Weights of a small GPT-style language model, trained from scratch on English Wikipedia: learned residual scales.
Each number is 128 + 24 x the weight over the matrix's rms, rounded and kept within 0 to 255. Layers, rows and columns count from 0. Numbers have three digits each.

# k: layer 4 attention key, 160x160, rms 0.217, rows 143-159, columns 0-79
# q: layer 4 attention query, 160x160, rms 0.227, rows 144-159, columns 0-79
# v: layer 4 attention value, 160x160, rms 0.236, rows 128-159, columns 0-79
# o: layer 4 attention output (transposed), 160x160, rms 0.229, rows 128-159, columns 0-79
# gate: layer 4 MLP gate, 640x160, rms 0.194, rows 0-21, columns 0-79
# up: layer 4 MLP up, 640x160, rms 0.206, rows 0-21, columns 0-79
# down: layer 4 MLP down (transposed), 640x160, rms 0.0997, rows 0-21, columns 0-79
k143:128130156112111123166145122126173088108130139129126115117105133080144117154074130138138131133105159141163139150168117137138147142121155131105136128102125152146133133144107108166130109109133130120127111127133121156108155110143129099156101144
q144:141141139120147085099143095146121155186109144099137126134107130127142138114135140117136155138142099139105118127164130125163137166166134108138144129105131108132137136154173119098143112143086108099125145134147132106152134149118176090122090056
k144:136152156127100137166132142133085125138130116143137110128120109105120151129089088134120100112129147124116139171141157121134083086125126147130139120105110166161116108133125161195103097151164116147121142152088143156119157147140129138158100139
q145:144109137149141090119122128140159074112118184131075138113129134143098149137127093117154128140121143124102104118143162125127167161129142144132110109147122106149097129103120098110132135117133131107115132122145156122098137119152093083115071130
k145:121114081138134147098124144153171153112137115123142148123138125159114104128168134121121125123145097094122119089118127131171111136088123122117106134127105124099142129119130118095145124122110153129123131083093153093164092130135129165138158115
q146:114171148136130132152184159144096116152118108142149152103111092131132149087085126139128139137098111103120175108155093112129107156126194105140124093162164102115118124118121102072111117066134140153107168144134079107126123141126130120108093139
k146:116120154146125102148136112108106125123129126111121123141087105125105124134105139135138112132111111128113121153132125149104135134137130122156143132108117116128117107128111135143128130104135155115098117137101115154148144135147138135116123139
q147:156062182200128106105102130120088096135155101146123126150117169114116146129161170101129140152120124102109157123103081103103195136171142120134149126115131140133139123142164157127164128136141130164103121114157160158133153121156139146129123155
k147:109120127142152125126130180136105171106143122103130081138168088128140103104117126129160160122129120142151128075125120133162129165135135093128085116135155160122094119114157141142134120118149129126135124116177133100156176101118130148153123145
q148:155139119142117100177150152156119121138133127119145052105152129130148130103139133181131154105150133107105138131154158143122150120163146094098111139128119135122108088131118126155111151168174124165087081175076154151121155131119113114083125132
k148:150113105115148143110108110142150114143149119116129167117139106121114079085152139143123141113152144119128141105106115131119121117144103105097152102135129108106145141108177120095110111142114132136127153126140137113141161140103115147136105108
q149:101068117095122134142141115119120110083107176086146141143153161121136119137096127145147100121142139109090095119114120144135110153097112108146157153153107136081121128088146122092139132129119121125115158142092134172117130130116126105140123132
k149:114117104134139128156136125135127081111154119145126114119140142142113154126133121100141089123098126128136131124127148114165141137143115143159128085131094140136122069128126138129137119125157111143130163142131141119133152141150126120133149123
q150:105135133113120106115100113118127116134136146168134121136127114094104105113112127131131064116118161174118123135099138180153137142114145104122136117147112148172116122150116091115154080131149112132113104125109062136121095095141141113123145136
k150:123137154128117102116144127128172131111155130118132118132108131141102111122138160105129115175119126131128146097134095118137106119140147147141127149155129125127169152127116112152137157138123157121129122087096100128110082104128116127118179114
q151:128150109124152117153134116127101137127074123174119167145119125123091149129110155147114137118137130144141130173118123140140148134132149145130103136109118130129125137133105145115141084167128094155137137159086121077146158153093102135136110114
k151:144142142148110130138153136109134112112136118146144126134125145119152130158135157130131126141114115117133131131137119104119120096148138128143107149128137136124132128146130107137155167123107143135141134106136182133112116122140153115107113091
q152:125119134126167103129091146151112115140120141122120180107121095143107121094065141115108154134133129155166115121145128135089131090102143149133146152105152141129147161124162143113158141135182108134167113149138148111077138158109103135101144117
k152:126136114126127141101127142138141144145107152141140128135130115137125093113139120120104155136148114136108122107138101119138128118120112112140129147130156121086137137144144103114128139137113158139135118124162140123155102123103127130113134081
q153:138156099121163157143125145148177117162116100105153103177160120140171121118106115109090148155151137098134137145097101131115146152073125078118139087137146122116102133098161154126104194122112150144098134107095079132123106155135123079096103114
k153:137107126132133132131152133137120113122110093137127092132116135119133126152092131120111129130103157124121120135165131102135121140143136160132162116080088108135081116157127155184109106137176112118150120123118156143155131156129122121140109133
q154:119123138127081124104109090144103159097147079123109129136107132092114153108133114112097094128100142112149113089138157100119163124106104164120156135135108153172146154122135094139165115107135137178116174136082159130132106145141121145171185141
k154:099197125108154116116141127141141139093144144106119128151130121130140156131173133131137138147108121106130129118118132138117142126109135096091113118124138092107145163095120129087135148140125117146140155129169121125123104143128137151132111123
q155:119117140099153120172174133046090123136156162164156141154139109149099103077171136159126153116154138098140084072124101140129148117147144101147121132139202102097122164121101136101116098116149152125094075124126111130122123114138157089124157154
k155:102098135128112112107097105115129120133107097122122149085137126123084105132113148139143139126127142123152123138111138123127091134075125106168119131130167111119134136136146139116155129126107113131147124121157092144124145158114146122125143119
q156:079115135149124125137106137152140129172103167133107151072121100103155113136088110161135172130135131134128104157159134136133097113135117188110133165115093139138149101124125090162132136123118119150124138128157165132116183113162127136149122103
k156:117140096131151110137100156148105135141093117121104139120153133153160098093153097135097177140133125140116163128077137129133134142116110105108136117152136119128149154110127123112147132131140155154129110158120139154107147136134102115137116133
q157:120148147108154133107106179137167105107134154172120163150129128130156079142131166108150106148108132140085138143129118096156142142103137161134083108135099149123164106136113106123115146141105109095093166093137163132093143115153141121115099122
k157:143099127145100131135148105157159112136120144155162131106137115114125146152140127160128102114138110105124143152161132130120111119124157136128149159118114143126111139147140104181131122109144104122107139142130148127118117149125138107134106136
q158:108137129133133173115159169115115153097192152142139096150110053136137125108097126114120147155164115118121136147129125124144076127120122095105118150109125148126124124131093099159152140105111110145125094107102081152125123149141131127163139137
k158:150131087122164106143113136099138141166146139153112156120123148091102138164129133129161137135110148138123151155128131131124153134144090108135146153128139121102143143129116123133130109143145137132157125120106125134103156129136136135120105123
q159:105134100105111118157121158106086117162100121104169142148142152101129115106126123147122184110131088113162140112187131130161117116134119114140129134098111127133100103107139113167126142119143153123143143149136141079119139128097106120133083157
k159:109172124138135112132116113148104117139087119111129123132137117142128126118129134089131111134157140108108131131109129132135100100099126111115141132150118082105124134108119125080089122143152146136101115175150121172077124137120114098110101148
v128:134117151109086144119155133123165119130123150115130107121106133144120141147085118175093133118104138135151120157129162118126116138144128108141141125134137127150135102152139124149114115146141129110134142139117171143114153135149132118127127134
o128:133125102159060116159124148158073127171113123126085120113110139106155094110136086096129127141101106141130154071189156134150126131120134101104137142136154118137122155102147128149099125134145109125127159146125119115134109116133120133124142123
v129:148120166148134134126117125118145135149107140135123099116142130140122124123118131137122163139144130168127133075107112087104131148140114150148146154116143167127125154134122109129134141162138151130113121109154109140141109119140152134127149134
o129:153105123116087101090123120097130106107100155119142124155168103132114131137156142119074124147178104090118158063151128113151140136120160121138138136130156125121177147151141140152130117135128154097161091121126157162102120110145135094138151119
v130:145103167134109128107148140129101131110147136064130124130104123118100160172146157130107110105161077107074128101132132130153139121095166107118139120119134133098154143125138094107123155116113147119116118121108146147124091123129111107149124169
o130:139128126095128174136122083121101127132099143122126164155127146154157114134087130084086107123117132113119103122144107078119113111140096089128138116086124141135175143090145136120118116133122137128143136135163120114149139121134126150139175145
v131:113119127121125135138124150157111110133156115143175135140139153155097110145103118157110117150168122129153129127119159122093132149135091102102123108114158151091102153137147138103128118128119124138131101141159159096118136113127121151115129125
o131:089123144122127129143134124139154135121125180156132139127130116121124156176143129126096131139114103107141088130144162123091125097155137155173124130154113117123154088143117121135116114142143105138122170090131135118141130141113156130137117154
v132:140127127156157127175129144139091127133099142119114131113128138095157146126103100104095149121132126121124133133127129103139135082142150146099130095140069119148105131129127127206120077164171110132116108147160144133135122091128103147132097156
o132:121117127167106136141128104150132145088145164129110123090142125154090131136104156115156139174087146130124129138139153126116175097107104119085152170129155138119124115113106110100115143137074096101106161127109101093094137137115159146105185093
v133:146166087099153123106121123110111048158102147119173133152106148113137130165097131084160108117088125114133105145162155151099098108137140139125136129110080149143116100157132167123114111146164132164123109143124165126122159113090130125113110121
o133:110143161093130109161093114151166120166185184127140112085078122120169129120152119164146129133094139113084127126113121093157148132138112117097156111154141151126152103109098104129114097168120111110118121180124107170133143131134113126149090135
v134:158117127124118109148142130118121135175107134112169122111098069143140142121102116123132133110150144117164122140099150166098111146145154130133143124101113119157142109110102121202155148133136130138147135170122127123140124159102134133142126141
o134:116114116096125154105149125111096122124125131153093142137180110166146151123131101162142137150127131104128109090127118108167110166115117130137115110144132160097116126134144158112104099116111126123127132123069087131133128123144128152129136162
v135:123136140137144143098132135179105168144123136094124146132137075106143137131131128105149143128135135157107130158147150118136135130094133154159144087145120147114144123086097173138101118128136137088163115126161149116122086135156131095133118116
o135:141145108097128121121122112070164105152119174130117122142126176157131124167141154114148129091158101107129144127150114112138112131145151122096110122101097140126126111153103140092139153129128126135098122152093118156134142129109118106113125152
v136:127119147139087146147104119139151158123132138139126160134074128119168177135144164165121114145155110118118127141149130104143133129139109124137105097150143102152142115174137087150142111121139155120146118136102080125164110118098117097097137145
o136:198132139114174118141107127106122115147178155138120107114138059174150124114121125121144158133113110120111139131116129109120141126155186110118193094090152157135100122137158167188114156172107117122136108127161139125118166132153125127157139116
v137:133136128117103102132112101138130131143141121100124147210128124138123139079121145153151144123149126160121121139105116115113120113114118125148127134104129118185157128136141136107146139103122109132136160148133116127113148122115102112145119130
o137:170114147068125141186139108153177091119157104147118133094075171147166139130120130104165095075119120115118124140153113162169148171131150138110106101128134091148130102154122158095161142126085146157120107132092106137115155127144159133136100136
v138:143106153154133124141138126091126133147115117115145137145131151109174132127126153155115132116091084110133127152125101130144090116133174095135115150146166149162111128110137125079139120130146096121123100163141110152098173114135138128119142171
o138:120139124109110131137152108132108122141124126149147137118115118096139127164127135124131110134167127104136150142122106135132150129136095151102105112117105131159121145153118149186117150135108160145139137122124115091153116134148146129152133120
v139:128114132143129114116172166136106099122133122125149111126146108143106113114125081124130169121130124138091093103134138154127089154156154152158117135106078138131117123111139145084119116131157149138109103141121119148129162108094133119133106132
o139:097165124120152144153102143137148125111144087137153093133143115111122144133137140102107101146109166137124123116123134147110124124051119126162132145149163134101135139143096139124140096087104121117146130116126112123137104145097133145133132137
v140:127130135083148136126112095120122136097144145164112113114116118125108102141100111109113132107118132146146141136164079129128102100094146106154146140108139098160160120152076151124123107116131145121156140122082137135136095097106112087113133143
o140:093090147124124139166172127134089171111086101150139164126115099119137151157141174164156140169160123074127091132146110150118102155178171142105104133102130117110156127109153121122123130092127113145156104109165128138091140140137157129119105105
v141:096128116159149144117115123123097174142136162130133138149110153167114134054150125092132143160133116112135145132124132164122125103132141114109110141145148120152136142114162105103129132149107136143123125129151087178098098109117136113145138136
o141:113123097128155151140121111142123073094094137123105117162165130129120150128126153157067113138149151077114128112143156121149139140101172138119151121136084103106142116118108113126143129104118133129106077173117142146127141147134098142102115143
v142:111123108118124112105132162149097132113120109122109116092135096123137111088160111145110138131143140127157095082089094128125103126120123123099128101142177129144152123127145147086136143086146099157142113126137113112125113091148152111156137136
o142:133145141156150135103071093127117158101131115147135149124137154148109146122150124142130129122125126149076164112157150136130135120175154090157104114132091105110139140112117097119138149145127105103126161112117130108135151096123145143110114102
v143:120148157126135084099135116123100141138150095148175118169132104102141114121094141157132131153140134111157145070119159149170109141135141141111128148128130112137129129108128144128165107136152100123100093136116130121091150121131126129115128113
o143:171121079090111143167129147119107132098159122184116169130128122111153119139154093104138111127155142128132120112103104148158160089130124108131114120129134132128123104109109086143137116099132126114138131131128120142126164118100111088109139124
v144:110155107129142097104110115157120143132163155119145135128123093137125098080159127094139093174124092105122087116108143139093162124128117128124176076140148113142138162105154107141102114156117116120130137150172126128123137138119120160142121137
o144:147132144115118125123088167099156126135127114134140091103123134139129135139118130144161146119065138138109112125112146115150135112135132106146122129132108124106108157133119119110137110113082099123155133138119108108122139087114112158144102112
v145:129114110135131101121103103120121111140147142144149119128132133114137105167124148147131141104107126121149139156120114133130121132140145128159094140105088133131118103134145169172167132145171083123142109090097079142110135101145132134146130127
o145:125145121087143140118148109108125127142107145112138127140129123114111141150133122154133110178179099118116166133173120114093105179153155143125128083152109127119130131116134115137125134125148165158150154155101136162148110174110121099124121135
v146:134165127131124132139122104110149126126106097160127115119097094111094146158139109129146082116123126110124118149130112123137138139108156119136120126117105115130132155129097133139109118094122145115159141114131113125130120113098166124139130098
o146:103116167092153138122147139131103129164127086114168151108136114137133127099129108127136132163163132129135142106120109150161087140122115112079113177146156082165131137116152118098153125104106130151102125202129113113129138154124119096114144161
v147:118181137133107108112127116154120162137138147075138142137129126119121119126106150132130124159121132136150134122093154164137111123152130128140133111099137107102138121125167125144139135158131137124147137121133117121128119106162103101143136145
o147:163114127089135167114088130073094145166123126154086134099192114141126140138121094105117169119137163095162100156114126140092108095124127110142145126104104146127184123075137144132140111141132124115094145116103137141101133175129130114106155135
v148:132092158118123141145082132123171123128122113111143108122138143141124152128146126129135124121132124129131123139142120138124136117108106177142113121115142123115159115139163123134135135103132138132103153148098147130153114155103124082138118127
o148:189120098114135110098110136116105134102055111138156115135140161103158117117126119155119154116140129144086130139088127139116119113091135122117140153136142147116122128161177167130126136162113150124137139118140119127116157135102136127156109140
v149:106136116067132127114136126148114138104142143078121151117126164141161099108182124136159130160121104111105113113152109118129120098119141100132140088135152105103136136120182141124155158114139144131149137144130151157128152150146166138121094141
o149:110126177138111134132124078111154139114122087141125143151109096101129169150115165123109146078089115149132108127141115125150088159164100112106122134111123122145128138156066156114155129094116122116166156146127144111175112105121140100105115114
v150:085140115154173155135088093159118148107113104100119122159112115132158113141158151111138120167116118136147132108102118173151116108107117126091082083134132133107137120138164091089147138110116132124121105106136143150127143144136121133149157111
o150:131165119121132136106114115128142114124144141173127117144107156148096118131123119094111121134186168160114123164129121163111119134139121129173123115100085097130186169116139172131150134088124127105153130136133148103155111121137137128095089137
v151:124104120122145157086129129123168120144105111148148133147149146167122103164181146143069104120167105147119129091079151139168151130103101094123165122134144124130114151112117083130095112122138089129133135114142149112152118126134119171134111140
o151:121157146142153153160092161119128112164125213118134152104117126126119156113111118139099119131100136099113121134125135129088140153160135138156095131112116135116167144153102136125136101148123134127119112179138116139111126124108164134151118127
v152:150160092136123114124137139122120143148115123153117138132116159132103131144158148094118124122121132111112119120120172121110146127127137096115091141147119185121163149113124118064119148136090149128123129151157119121126062109160126132134163121
o152:147110143133161091071104122117145110135087114088122122170104153155141134096097131107148129125110119106132122153121132100147163138139128153125111114111130139137131101123119147111123082163116091140152138115166126108120129123164138147140104118
v153:138112131121131149137123111114122130141134173116136116098134162126105125141091141108115139143144129115138048113109159174131129127152132107122128086102134163138126130139139160119144101108147121112112157112125103114101140126069114162128108147
o153:112107093112099114146101121163167126153092143168154154168146117148108138126169117126132127095122171145139132096132151140101146119106114127135114115155113141122159128137129090158132126144125127120179180130121147152105173113137139147141123157
v154:137120105129163114137118143108106124116120125121087130126117084119108129155132128145126107166128095156144167129110109143159120115139134087111131144114115167138127154122127119118124103116096128106130126126135116114139152147146137136189108138
o154:150110116129110134113164110138140146167130135121138128168126132130090121100106077112100119092129136081102108130181150132111117174127139131144122129111149134145113104106115144119120154131090148105103107140166152139124107118145117123129132144
v155:122138132124117146144087163138152094115091141148106092118123118149134157164100121105079133118135143118131116127144152100129119113099130132136113155100146156130156091123122162126145141128131090117160137119122147127134120120118156146141131123
o155:135091132164113113169131124134124149114148131113076103122137180152093084130116145081118144162109103149147125139139163100086109138186148144141172133127090109110155142133110134134071166152127159131108129163144174149146146093145127160141122145
v156:142135159119102155139116109093131135144144137156125144091148119163102157137145117099114155156126167112139133139102150117120139124103100118106129152102118110145134129104103145150126137138065095109086157155117122105135079130110101134131131101
o156:149141105121141100134105175124103127129096130171074159176137107120152133102141137126177120117163154114122147142118113124138172142147137142123131080112151126117142074104120109105165159160153156115128097090110089109095182151144087122103166149
v157:155157123124155130133117115148146114159114083117093120127105122115156132132101119144121130140150126142106129149125132139138128140127133128155124125137108174116105089135110151148118127135166114165115114144143119136108178133072118105140148126
o157:123146123159153168138167168164135132070170158115111114117130107131103106133156155135138117085164117131099123147174129146098136158089139140123101118115088137117110112116122130103118144091113150144106114121116108145125110139154105157130152142
v158:166129187108107136129130135125147137144163124149136098144150083133097184119125089127133111129103126167162103092170115137117133101101116156112155133116115153139121131134089155160133152104123114120106116136149123122137099129119135126140163135
o158:115147091123180123134130145152086097150147137138115135092101105146114130134147103112188140137104121115112097131080125112105116173109110129132101123147127170139111104112119118130129101142111145104170122169109087142142137106137089156144131134
v159:125149143067127130111135117112127135108168134146121094149161146150081119144134123142136102106130145106143093111133145147137142125108139104112129139157127165111127157116138126133115136116124147134134124106108129123137122148147108130117134116
o159:131163122107135140106131201119108139124185123118135170146125101158092115089079133143138114099159130138179108129122113172125103122143052149111124088134135103115121161137127151114132161153192085148114126130144121107160148128090089133158120133
gate0:128147109117133134126143157177137119132133127130155134141147153125128111135118129079143162130099129104085131094150180149117107095163087153150143140105126143103151121107102157135088177121149123126155123148135138146145138148118101138160146111
up0:142156192147117154140101139132137139143155080128114108109093117146107119090114084124071112131143130121154122146140146153144140117151150120122108141144151142130117149102128138123093100178123166175154146103140125124138123105139149123153117095
down0:136165142091137062141135164155140129172116166134136106130111142137101139056165082132067112136158125132169144117149128149146111161129145133113067116130136141106147133143138137118124086127160115173116162154122122156167116131107083110145125122
gate1:143121127134119113118161100112114165123168098121114123192126130168083145127111123132103157101116111104106166120109118139116123076159104135141146109142143108120153114140118173138135162121144138094131116143067142117114093150112113109146124094
up1:138165117127130165104137146129127117153132178142111131105180112137135088105152128140135113081167140131115128096130099136146113117127105191138133127075128158169182125135139124132077131123126117114131146122162113121130115118123138115128144146
down1:119123145124123134076115127130135103132100145135145091167126126093143138133125125142147096151139122113096118158096142150130145148119130141101115115147061156093107154132190139126108140119123101154158125091127156127124140086144179127113133135
gate2:136110101147166125128116139128136093127131093128121134142129153142096124152130181131106092103096122106091131113163104101118131151156080114083156123152129164150119164136114149134114153097131107137127118121176102111168133153112163166161113156
up2:143135152173076097091149160113146110097155136128098147125135090126143113085117141144105145139156137136145149136120128099141142136124149128126085120162095117136137100146142138153077153121154150126117108159107118107119151117140112115118052077
down2:137114154134181111155130103144097121122125117194145118100170100167139147130129136123130096083122066124147098118105139157134125170160165122141099148110146124131133145106125115175095134077092169138145115159116115115135133108098128078122106114
gate3:134095137130098090054135150133180116077151127099117139145105120107131134115088092143134123162109122083122115134152145172140125113121166158120144096133140125116155147192120132123140161119126091051118126169161151139128127138140171128096176108
up3:106140163141131140095145116139129115134118126137108140139138079118086117142148162149126111129123096139126139161158113125124151157140159160153155108133138143157086181111141075158150135120124118126154129120137135133155140091147144176133129089
down3:132138125135137136151128108096142104162123130148105169122116161173140189129147166151140132125130123156168114144121091129133142134134144090164145128128132113123155062125118166106114101118097147134171133143086144145122130143101154089114155143
gate4:103092152117118161150122121126128114141163140082120145109145099092146161128090115147088077112135165134105144120135137113066158175140119140100126157133116121110142125173107068090086147145170134143140127122117082141111148116146127084146135161
up4:130102131122138114147111084100123159134121109073135138140142116157123136158078104142081099102121151110134122171114127089111106184133168142154148094119088112120103105149097119127116095147132111122140115113127110157120109116086132163154145120
down4:135135116125140138163125155126113156129148153109120156110119137122112140124113127135163164125128144162137108161147111095117177120184146095109099133114143137112106125128115134100101163159117114120153124112138115082161136141126111147133123134
gate5:146083102154103145130128159095125124152130145112106111151160162112127118143119145129111123125126111131103135132135089137138139125130127183102134133090152113118149117164131129157166120089133150155114146084127110110092162134127122122128092130
up5:157136099125100132114130130123114117094124095132133098130180139120163160102125156117125135140115114110110110113136179124124154106134113102155144146124118129162113084121138127121111150138116120126154141135125073133127106143122137143136127140
down5:138141132115151112160123097110121132140103161083136118097125132115121121122174147086112122141158116133148126095129103112078113107133125122099155169112125107113135132134139084123117130138123086153132146155150187114126155128119076125151144107
gate6:098150093137121140130155090126144137106136124173116116142154119164080144138120123106172149115151089096122149104151125138130159101124161114131115127128150106135089133120083166157135085168165181079153152108135129163119110160171101126149114143
up6:128147121096110097136120153114139089159100090142210086148104100107117092145120141133103121158134122129134133150120116106122150123153058125143124143127114137125116119118128125122165130106152095102087128173148094128111109124108127115120161125
down6:127130125114137119164074112105144100150081118127119133113097103135151121166123169129138145142100135112094141074099161110143130101130111144135159121126163114107091133100140126108120120115121132183109118102166143120147111173112147149162138109
gate7:163121137117107136120134083102106129123121125140130137121071147140160155119091148130097103153141090135154123142129142156121143103142086110115184173144154122167152142091148141128142128134130152089097153116129185156193131091114134210124096176
up7:110120186120142152081129104158138102118110166109155175103149045162157081111151140134092177120088183146121136134166092127097068143105165099144092103080091177133125142214125130148077123138113132138131100122133120125080165160093089158087167077
down7:158086128118139144137127122151160096133166119122120089096138103078077096127138103115122131084093153114127157112127135118135103156128165135089131102138167178129116143152122123053149186124139109149169125139145163105159140121153155113117104182
gate8:135094147139138121103132132171136071113111149148140121147091175081172104125103133144150175110158106125168119079172081061156173107161095137126123109122123108152160126118139108163087155140132150158150174166134136085110118112111122139151109143
up8:119150086132153165150108146094122112134093109117125070157158150102159136107128119096130123166137129128146143100143166117146132108157123138129116139136114110129129156157140117167162162121152140142136137116135121135144120110166126131102077124
down8:121105124138138141094141142120118114132084141085130098162144107151130147147094135120134123104169134171128111112121144088152170134132112140114096128112102124145130151141160176136118116136091134123102134124155129091132105155084134121145132103
gate9:125153112118165142140162156160141113150135146124117148141155117161133065106107102135146135157148078106145137134121160132140130172131143081121097144157138108196158155131148117102117124156107147100090212136115147149114127115141144154128102157
up9:103162170166115110176132126132107103141127111094158095111131124118106145168078139121088112127123131129139104094144104098160129098105139127130142138156139126122152157143132135143148102123122128160137129124146094159121158158170147129135148116
down9:129135153155143119141151135115156125145147218128111163110093125168117100072159106151149156142106104144151127131146092169129122128132105127135104132133110113109123120145148109127128109111132105136173159124111078134166114107128154100131158098
gate10:068179132180114109182141090128150103139156103161151132114161147138097098148115134167076102168094100113124108100136139140172158093133106081081130104111113127157123122138137166112151167115135110137087144090094165124125072134105194132095140138
up10:124143146152172147122125136131084100093135131122081120143117097137106117152132146147155102174151132144123090135149091153158109144163166163122111172128106133064123125137141128116154162116152148125115100126177116107118096148109110124125157138
down10:170102166179121131141153085135080092111088138111140097092124157119084135120115160123125151168134083146119148160139085112102124084158113128170063153109127120146147155143128140141131179070114087104111123120098096086112111141136093125142103131
gate11:129108148118125134096111132108114136134133115134150100133114147108123115103120121105134143152149124091147121078151126144113149075145116139140147066137120140117140152131134157115101127155111118104077130143120125169121099107167163150121132129
up11:109124116143132097162134114089111097125113123129091118116160118137103120141162152121084113141133154134103122112118112080140106128090130095127126132130169127148124154142142111089117107164120146105180100130162133142107141151111104189119116142
down11:172120123111117128123129113100102133144178158102159156111176165098113127128095133108146132126155175134146111093138134150133122108112103125148121117150150146116111120077110121121100142146138084114183125133113126120117126117106139150098176141
gate12:122126089124118119105110117109130142125153126119129099104135158133189161086168124119084104127122149153125122112158132130110120108117097077104131113104121170150102123106115076199126118125106107129159103165133155182118134126131153149117102119
up12:126116133128126107143146142181132085146097098146135162141067122131084147160090110133101134155151109114112106124109127113161125143166137102109120104132120126126185138099106167116122141154087121130064162113167120120107148123095124116144147134
down12:134113137100153136169145121094121155118139122158094119137164138107129179129096128127104154116080140104103204140160162139124104114121096105100167108140109162104106126098109180153110119125136157095099138139089141101132135098101102103118121123
gate13:136095107127136139117106118153096164122156102113142109127137085134144128113118123130107160146120156130097122150105110136158158127094195149115153127146129121140111155125137109039114101114147168197148144138158110124166116112126128094153111116
up13:135149127158130134079131146132120119138127121137108113157151142116111102091159108174114096107112189145107125138120118108121164112150134142143113122120142107156110139163108147097086097110135141149145096128086143113138106080111109148137157188
down13:166109186154138081107081120151175119142133130104133094133103126122113115111097136122172118130127047139111112104128143140143105152151127138125105129107142143105103145121147152135163118104154144134111135094115142138152099145113186115077107142
gate14:115128128113157141099082110077146141089134111109116129193126105166174106135131155119129113140146119127126091126108088100136081144136104115170106121113124135124159131162098138093174142116071122120140141113141120116178101133121142111115115086
up14:146136141149163121070081119094146110122121098119150142163132147134128141120092139112115120134132136123114115158080115132153136137153111153136101112111098105132153126140101152074147111103155136115129100098140117116154124104133117108117101124
down14:135128125086091151170130124109157097129076169146156141107151122119141150173118116143164155072122175143131114150164136127107099147150153135160154120156113097121103123161131134163122107176110124159158155127158153123085129146100193134121070152
gate15:104110129181159146133155164141171113150143122124130099102138119069133118150106123106123126133155135105137133086170156153159083106094088131141099173112116150175112154130141149143143113143131205096114124094118130146146138165127110107140131138
up15:164111111146154092117128127160075132101123178123113128108135176103141116134095149104139073122175134157132117086103125133139127169127151160122131124136134092125095113116100125157108150153150172156115125112141121133175138143120173104133152132
down15:156159105113135167135075145100133127117123154148174122112124146124142138097085109091129124103140138099151136058140113114120125128116129131101172114150126082127165108137143139115120151115125129153120107136099150121123131131125094140101114149
gate16:113162178141131141068125130133081116131126129123135079142113178157201140113123109055120119130177139113134154101194109124143128107138096139116114130100131133077089099176111112141103157095113144165173137143155128136095099117126107102143111137
up16:105138157140119149165125076119112133133117137158114112158102131091162138120115150103137099096186187171126105118116127150090150100138092141103111145116100106124104117118117122111083116164153083128142152149116094133134099149108106104129160111
down16:182074109157108074126164145103174121122123116106143147081171140137086107187144143168106180120076115174114107153088151153137094129117168128140121109184142117137144120140136117110169115118138138117149149120104127086142192107157149126157114140
gate17:110169132122124139122123108088120135183118119112105124153111127118152152129103162123105150165110138119154112139118157095115085130088121122141145147151166110123081154145117136136168124115123160124149132150106123101157156095077146147116142161
up17:134134173117148131170085098103127134149102149108116135148121137101114152108134173132114109141099088101120093149158148172100151132066131100127174178136134150110125107153111153133142103168111141106162132103127077153099161103138142162137128143
down17:121130140114104090132130147101161157186122152084096099148148131169122136083118103101139127136097115138165153102167151134118148125097115119131161143145116105129128116074110152078147139152097115114163168146113135096083096157130157109107133153
gate18:171118080137143136158096126114144105149149089159111157121113105125129089113122161132150114168130151137138094141154109134147123176091090120127125149148111146108140077159110148140076118094147109146088145136102099156151150116117162139117137142
up18:121116112128117128097104142121102083131121117134148145126136135113123098121125123166142123120109151115159127128128168099139166145136103136093126121108074122139106121104141178153125122105148143135106117103131132084154132129117093177183123125
down18:121087135127131147134118144159165126116107139149110137118108115138123182130131160118166128141067117108113124155180124147113127145136117109151105125121152101122133132169127127107074166149091099136119122152117155131133159129107145114133120103
gate19:081110133135161114149132130137145138151148112111094099143120200119133133098160132107116100146094135126132133110110150132110081135125177127116130140076138093138125155131133132133102135124151102117098116158127099109150108116130130114125131123
up19:151115131127137131083135108140126129106139137128166136113146101090101136150138150124134130081158146120137122127103151142147132136153111117130118147139121117132130096115109140146157125127130104120125094163123142131112155102132100124129128157
down19:135150113124104102145133113144137145100115089095142130134121131144156131129137131132122155134132163132144088164143108125134134161129106144109126110151146106155101163125142075158130140130153134121108148093099120140108111170142121154148133120
gate20:169135133142150117094136086105185146161138154129132145132104154119141114168079160140120146156097109116143076057135146127170087100127143113109115128131136132149088128093089145140151103103115132085101099122104143087149091184145112100079094142
up20:103093114117091128086130089145128074090095107158110101127039121166117156118154116102113133113102108123109138141115110111125102127128115123141122110102148098113086169131156131112108113122138146103100120125140106153165095193125122162162131123
down20:092105098101157122174161077122139143110147098147132109138106112103126117132115136150090165120116161066124126103079137115090133107141147154126163114142090130139062204086117125160131109109095140075145144138110117101105117091126127141111128103
gate21:111145150108138145123135155179133120146166136133087108118086107126131129120102127113097127138076131138146135131150102135111144104093187144132127109135087089156098151137135132106126161109157143130110132132088141134184072105127142158072117152
up21:144115128109104140115106146120093150102110126125133128130132173153125144121150089100138137166127112166104135120140155164137108105123105151143172126143136134071168115118159095144119113156092134110132111124178100163113156133124116084143118108
down21:099135131184148130118137161125110115187148125130133147112125100141115110097168162106114091121102134096096085125109098112135146148137113124142112139119139102151108083137100111173162135154086128153115113143120128142125139147109112161142114137